config.yaml
positions: "rope"
init_std_o: 0.0
beta1: 0.9
schedule: "wsd"
decay_fraction: 0.629
Each number is 50 + 12 x the weight over its row's rms, rounded and kept within 0 to 99. Layers, rows and columns count from 0. The size before them is the row's rms in percent of the matrix's.

# layer 5 MLP down, 256x1024, rms 0.0443, rows 99-124, columns 640-767
101:57 58 55 64 57 56 68 61 38 66 69 71 54 68 53 48 42 40 56 36 68 50 32 20 23 32 38 75 50 50 34 72 39 54 47 28 62 62 45 74 66 39 65 42 68 36 58 60 58 58 56 43 32 40 54 41 48 44 61 46 72 31 45 65 48 65 30 51 44 61 39 54 51 40 42 29 38 56 60 71 32 57 70 61 34 66 56 42 61 40 45 50 46 48 46 56 40 56 43 46 52 62 61 54 45 42 57 52 61 50 24 52 39 66 48 58 44 27 61 49 47 63 58 52 51 68 52 37
105:53 28 68 46 55 31 60 63 26 27 60 61 48 49 63 43 46 46 49 52 50 51 48 45 13 44 27 50 54 52 52 46 51 50 59 59 44 31 63 44 31 19 64 52 56 53 38 48 62 40 47 33 48 49 66 57 54 28 50 43 72 53 47 55 55 45 36 33 43 47 63 58 72 44 54 39 33 58 35 39 42 55 49 56 27 59 32 37 39 53 29 53 44 34 48 42 45 51 51 69 46 38 67 68 50 54 49 48 59 67 52 45 40 63 39 59 27 47 43 49 48 52 76 63 41 62 65 46
101:39 58 41 63 11 48 48 47 47 52 47 45 52 63 63 52 53 55 47 42 48 49 64 55 42 53 45 58 31 60 64 55 60 59 72 45 46 45 44 36 45 62 31 54 38 30 56 52 53 55 35 64 56 53 53 39 60 66 31 66 44 73 47 55 38 56 38 29 51 48 42 30 55 48 47 39 53 57 55 46 58 41 56 63 38 39 44 46 48 44 62 41 31 67 49 53 61 54 50 50 48 62 28 44 55 64 43 37 41 51 51 65 59 35 30 48 42 62 62 55 41 70 47 67 36 57 66 48
095:50 43 48 38 44 62 67 23 35 46 47 62 41 42 48 52 46 30 45 51 16 48 45 62 45 60 73 36 54 37 59 61 62 60 33 62 34 54 35 44 43 43 44 63 44 52 48 29 49 45 63 48 51 52 48 53 57 48 55 46 56 62 57 55 55 64 62 34 47 21 43 49 71 57 67 42 57 26 32 75 31 57 44 63 51 43 62 17 37 38 35 37 48 48 64 60 63 42 39 45 57 57 78 53 49 36 51 54 41 44 37 35 48 52 54 54 35 60 60 68 53 51 49 25 33 49 70 54
102:50 42 51 92 40 39 44 34 68 48 57 45 41 34 38 40 59 33 49 42 42 27 67 45 42 62 43 46 53 57 40 43 42 40 55 43 29 53 26 61 26 64 65 40 73 44 58 51 60 37 55 43 60 47 38 45 43 77 53 57 46 50 57 48 46 25 51 47 63 64 57 68 49 52 61 38 49 41 47 62 51 48 90 53 76 45 60 56 54 77 55 46 35 42 48 52 56 37 47 45 44 37 51 60 50 39 31 47 58 24 30 31 55 50 53 40 55 64 49 53 41 57 21 43 41 55 62 50
100:23 34 38 33 58 70 63 49 37 57 66 59 42 55 47 40 49 46 53 63 35 38 65 38 63 33 57 43 63 46 52 65 44 53 43 48 55 41 50 37 66 52 25 71 38 47 66 55 52 54 52 76 37 58 52 61 42 38 43 41 64 50 53 57 61 45 22 56 47 41 41 48 65 27 67 48 37 56 68 64 64 21 46 41 68 49 51 51 49 49 51 42 57 54 66 64 65 63 48 74 60 63 42 51 34 66 65 41 34 62 59 65 50 41 46 48 44 59 51 50 53 44 70 47 30 66 49 58
098:54 65 37 62 55 58 43 44 47 58 23 35 42 49 41 58 54 52 54 62 72 37 37 47 73 53 55 60 34 43 60 51 57 31 46 54 41 29 40 68 46 51 59 62 46 41 35 42 61 43 44 27 29 66 51 50 45 36 52 40 46 63 51 56 43 51 45 58 51 43 59 49 59 40 38 62 29 65 49 45 68 60 54 65 44 43 55 76 47 49 46 39 59 53 32 50 62 34 60 45 46 58 56 45 57 31 56 48 45 59 39 43 45 50 47 66 49 53 65 41 58 59 51 47 30 71 74 31
103:65 32 47 43 47 61 34 55 55 46 49 40 99 60 63 31 63 40 56 33 60 23 59 47 58 59 35 47 50 59 61 57 52 64 62 58 37 58 47 64 47 64 56 47 59 39 49 38 41 59 47 62 57 42 61 23 59 43 43 44 33 78 68 46 51 52 64 49 58 59 47 39 46 77 46 46 54 42 53 38 35 69 50 48 37 21 68 43 51 55 54 57 41 77 50 49 57 64 50 47 52 49 58 55 60 61 57 43 58 56 51 44 41 62 54 65 63 75 72 55 63 51 38 58 54 62 57 48
099:59 30 37 47 46 69 29 43 42 75 47 62 40 63 36 43 48 50 27 60 58 78 37 48 32 46 59 41 24 35 68 51 61 58 62 66 52 59 31 42 36 65 61 34 45 34 73 62 46 54 51 30 46 41 47 35 47 57 53 49 41 57 57 48 58 72 44 35 61 58 47 61 57 57 61 45 47 72 59 39 61 51 41 48 52 64 59 71 34 41 42 50 56 61 47 60 45 70 65 51 42 41 52 60 71 62 48 32 59 52 57 31 49 52 55 42 56 27 28 49 61 61 49 67 62 46 59 59
108:57 58 35 44 40 26 60 53 45 32 60 31 55 46 61 36 42 32 72 45 36 72 62 42 60 55 40 49 33 29 58 57 74 46 58 52 53 47 46 47 56 48 50 33 51 60 37 43 52 37 37 53 53 37 50 53 55 72 45 41 61 55 42 40 51 46 42 66 58 64 53 43 48 65 70 39 55 52 40 54 43 58 25 62 66 32 66 52 52 55 63 51 51 51 55 46 51 52 60 54 54 56 41 49 50 48 42 60 57 50 46 48 53 39 48 61 68 63 49 78 41 55 43 28 60 41 45 36
102:55 64 16 63 57 43 32 40 54 59 41 53 48 64 58 30 54 36 49 55 53 74 20 50 53 49 42 44 55 68 46 60 59 55 47 37 25 30 59 58 66 50 45 25 36 40 62 52 64 34 39 65 41 44 58 61 38 50 44 56 37 49 58 65 21 52 53 42 44 43 27 61 54 41 43 46 22 41 41 59 56 52 51 59 72 60 35 60 37 35 52 47 50 58 54 40 73 43 47 53 53 57 58 31 42 50 31 46 54 51 62 56 60 75 44 52 33 29 68 71 75 57 50 64 51 62 25 39
096:65 50 58 66 59 58 52 60 48 68 51 49 48 40 55 53 47 72 54 63 47 67 72 44 63 59 54 54 35 41 44 39 68 55 73 34 56 48 61 49 46 44 68 61 75 84 41 49 39 80 45 59 36 61 44 56 48 40 44 58 59 31 66 48 63 46 46 59 64 37 98 54 48 44 73 57 66 36 47 51 50 50 59 49 49 56 39 27 48 36 48 46 57 51 49 83 57 48 85 60 55 46 39 47 30 51 38 64 42 50 46 44 63 59 58 62 47 63 47 50 45 42 48 62 49 44 79 33
099:43 62 54 40 76 46 51 58 55 71 29 21 39 52 38 63 62 58 38 52 43 40 66 43 37 35 51 31 58 62 58 41 50 33 54 44 83 57 60 47 48 49 54 60 42 46 39 49 50 62 38 46 40 55 34 49 53 35 51 53 48 35 49 46 63 68 37 57 45 37 63 66 51 62 57 51 45 57 48 33 34 58 57 52 79 54 47 46 62 51 31 50 52 68 35 82 39 56 39 49 40 40 47 37 71 65 43 44 53 57 57 52 34 42 59 44 40 46 41 48 43 51 44 55 60 51 41 65
100:35 50 71 39 45 51 55 57 49 57 30 28 61 40 45 33 52 57 71 39 47 53 43 45 47 48 43 59 30 58 44 49 26 43 83 29 57 38 71 57 56 25 73 58 72 62 58 22 72 56 39 47 46 54 60 57 53 60 26 69 54 48 50 57 54 46 35 43 62 51 38 45 76 59 54 25 60 48 58 41 59 23 63 73 46 63 48 67 10 64 38 43 68 42 39 26 56 53 60 40 79 58 52 35 46 63 38 58 44 50 45 44 40 63 63 58 61 49 44 54 51 46 45 59 61 41 39 45
112:72 47 24 48 53 44 34 53 38 82 36 63 36 41 54 44 25 39 47 34 40 48 40 30 41 48 45 77 16 22 51 41 73 35 59 65 46 46 71 51 46 52 32 28 29 43 50 50 65 50 44 54 50 48 59 34 39 64 55 59 49 51 21 54 45 45 51 62 63 44 71 42 53 49 43 44 36 40 37 64 44 40 52 53 52 56 46 66 48 35 35 55 48 46 49 46 40 24 60 58 61 46 42 57 46 79 65 37 61 45 26 46 45 32 73 61 75 51 37 72 55 41 25 63 45 62 47 67
102:69 48 44 48 33 49 68 36 55 63 48 55 60 46 60 46 38 50 63 21 34 55 64 66 49 52 53 64 53 33 58 46 39 52 62 25 40 72 33 41 46 76 55 60 61 52 37 46 32 40 66 32 44 39 42 61 60 77 70 55 69 36 44 62 43 54 60 54 54 39 35 47 75 38 42 43 57 47 63 39 46 44 52 48 46 37 31 35 34 40 44 56 32 52 60 39 61 49 39 53 42 49 53 53 52 36 54 67 73 44 41 53 35 52 60 44 40 50 32 56 57 53 60 56 29 34 31 30
098:60 47 55 43 49 41 58 55 62 54 52 42 44 61 48 56 59 55 42 47 37 74 46 51 34 36 41 52 50 47 49 46 36 69 47 53 55 62 49 37 67 68 38 65 69 37 60 59 31 64 26 77 25 73 39 30 38 53 55 41 45 54 41 69 41 46 54 43 52 79 48 48 24 41 50 49 38 53 44 42 33 45 79 46 38 42 55 72 29 45 50 43 41 62 72 59 50 45 31 50 42 29 44 54 18 39 42 62 53 54 57 50 63 47 55 50 47 45 40 51 49 53 36 42 59 28 50 36
095:42 48 22 37 69 55 53 64 13 25 43 48 35 77 66 64 50 48 56 55 34 23 28 49 46 31 52 56 57 40 53 52 61 23 41 52 58 51 49 48 60 67 44 55 17 64 36 55 49 44 60 60 31 46 59 56 53 44 32 59 58 63 53 42 39 23 44 53 43 40 52 45 52 38 58 63 36 48 68 50 78 61 66 59 82 53 44 67 71 45 43 32 59 47 53 60 52 41 46 34 71 45 39 41 38 72 57 47 53 26 51 40 54 37 53 37 69 46 64 47 56 64 50 57 41 60 46 52
103:61 62 48 57 54 70 51 20 49 64 49 28 66 39 43 69 40 49 55 48 46 52 33 44 56 67 48 59 29 49 36 63 50 51 61 39 68 48 38 55 56 45 45 62 34 72 42 31 36 56 46 65 50 31 49 47 49 48 66 52 34 55 37 49 36 41 64 58 59 43 79 49 34 40 55 28 45 70 37 45 55 70 58 56 63 62 61 69 75 58 49 49 26 44 67 61 64 44 56 58 54 60 41 50 45 27 46 65 43 44 55 43 59 44 44 46 56 52 55 36 41 70 41 42 67 48 55 60
099:25 65 49 49 44 46 50 46 51 65 54 68 57 78 43 65 72 55 48 61 29 48 45 21 69 60 46 62 40 50 50 62 56 45 52 47 37 62 47 65 70 74 63 39 61 26 32 69 25 56 48 68 53 66 55 50 60 72 55 58 45 73 49 57 50 47 50 51 52 39 54 43 34 68 40 47 38 39 36 55 67 43 39 45 51 32 39 55 27 30 69 44 63 49 60 53 46 48 40 60 51 36 40 49 66 40 52 36 51 41 47 68 60 65 58 49 66 53 68 40 43 60 40 54 51 45 42 38
100:55 70 30 66 53 51 64 59 38 43 75 37 70 44 25 44 42 39 54 53 37 30 27 51 53 50 40 38 59 36 41 59 65 75 50 42 52 59 41 57 43 38 53 61 46 50 55 54 41 47 57 54 67 66 40 50 53 54 53 21 61 49 30 33 52 61 53 55 32 68 78 61 56 56 57 34 45 67 48 40 58 27 36 50 23 41 53 38 41 38 71 56 66 78 62 62 39 64 48 55 67 51 54 58 41 41 44 37 48 53 56 46 40 42 61 66 34 29 53 39 32 48 48 81 62 44 69 48
102:36 45 31 32 48 48 41 56 25 52 53 45 27 42 36 39 40 63 34 38 55 63 30 43 62 54 46 64 43 42 49 57 49 27 57 44 37 64 57 41 46 94 46 27 63 47 19 63 58 36 73 32 39 62 59 63 31 60 58 22 72 47 43 29 53 46 46 77 49 37 53 42 55 64 62 26 39 58 62 29 67 57 37 65 79 37 38 53 53 45 50 54 61 62 41 74 51 45 58 41 47 27 56 38 24 58 24 43 43 31 34 49 50 24 52 65 27 24 50 57 63 50 32 53 39 41 46 50
096:74 67 39 40 67 61 55 59 41 58 39 48 19 47 51 56 47 57 36 77 52 55 66 51 56 40 54 20 36 53 30 35 56 42 44 29 47 48 19 52 59 48 64 48 52 69 92 37 49 44 60 57 42 50 55 62 42 55 10 53 59 65 50 37 41 61 46 31 56 66 70 65 63 59 45 57 48 46 46 55 54 64 44 44 26 62 68 73 60 52 43 59 41 56 76 50 54 51 55 59 66 52 42 77 36 46 25 52 63 45 60 51 42 66 41 51 30 42 51 38 49 45 56 40 41 61 54 46
103:58 39 58 60 46 48 57 48 63 33 43 45 63 29 37 65 49 50 54 38 45 41 32 52 38 41 31 40 66 49 83 44 43 50 73 42 49 59 61 49 47 33 60 74 65 42 52 49 40 61 49 36 46 52 56 37 37 51 66 32 56 24 59 39 34 49 69 27 55 39 19 47 64 50 36 45 39 50 62 42 61 58 61 47 66 57 46 63 54 29 43 48 38 44 54 64 51 64 45 34 32 56 58 47 46 31 63 50 49 62 55 74 36 60 50 60 38 69 32 74 45 44 80 41 37 33 57 59
097:41 35 63 37 41 57 40 48 58 42 44 55 68 48 65 53 65 62 61 40 32 45 43 55 71 46 49 49 49 72 33 73 58 46 59 39 46 40 33 55 28 42 60 60 51 36 65 34 50 49 44 37 47 27 57 34 49 26 48 40 39 53 62 31 55 59 38 38 56 32 47 42 57 59 68 22 57 44 75 41 43 38 62 73 54 35 54 69 41 56 51 37 59 60 23 28 52 57 61 41 60 46 58 29 50 30 52 44 52 36 43 50 51 38 54 61 40 46 56 58 54 46 49 46 59 44 56 36
098:51 65 62 60 39 54 48 39 48 37 47 39 57 54 54 34 48 62 53 19 44 39 65 41 69 56 58 42 67 53 56 71 50 58 33 77 49 59 22 60 45 63 48 39 40 54 44 65 52 64 37 36 57 46 37 64 47 70 54 29 38 35 50 27 64 51 63 72 46 57 39 51 36 33 54 46 56 63 58 40 59 41 53 42 48 67 44 42 42 58 58 56 53 56 53 73 43 65 73 61 47 62 49 45 45 35 55 26 49 41 27 39 47 28 51 60 49 47 61 52 40 56 36 64 65 69 56 65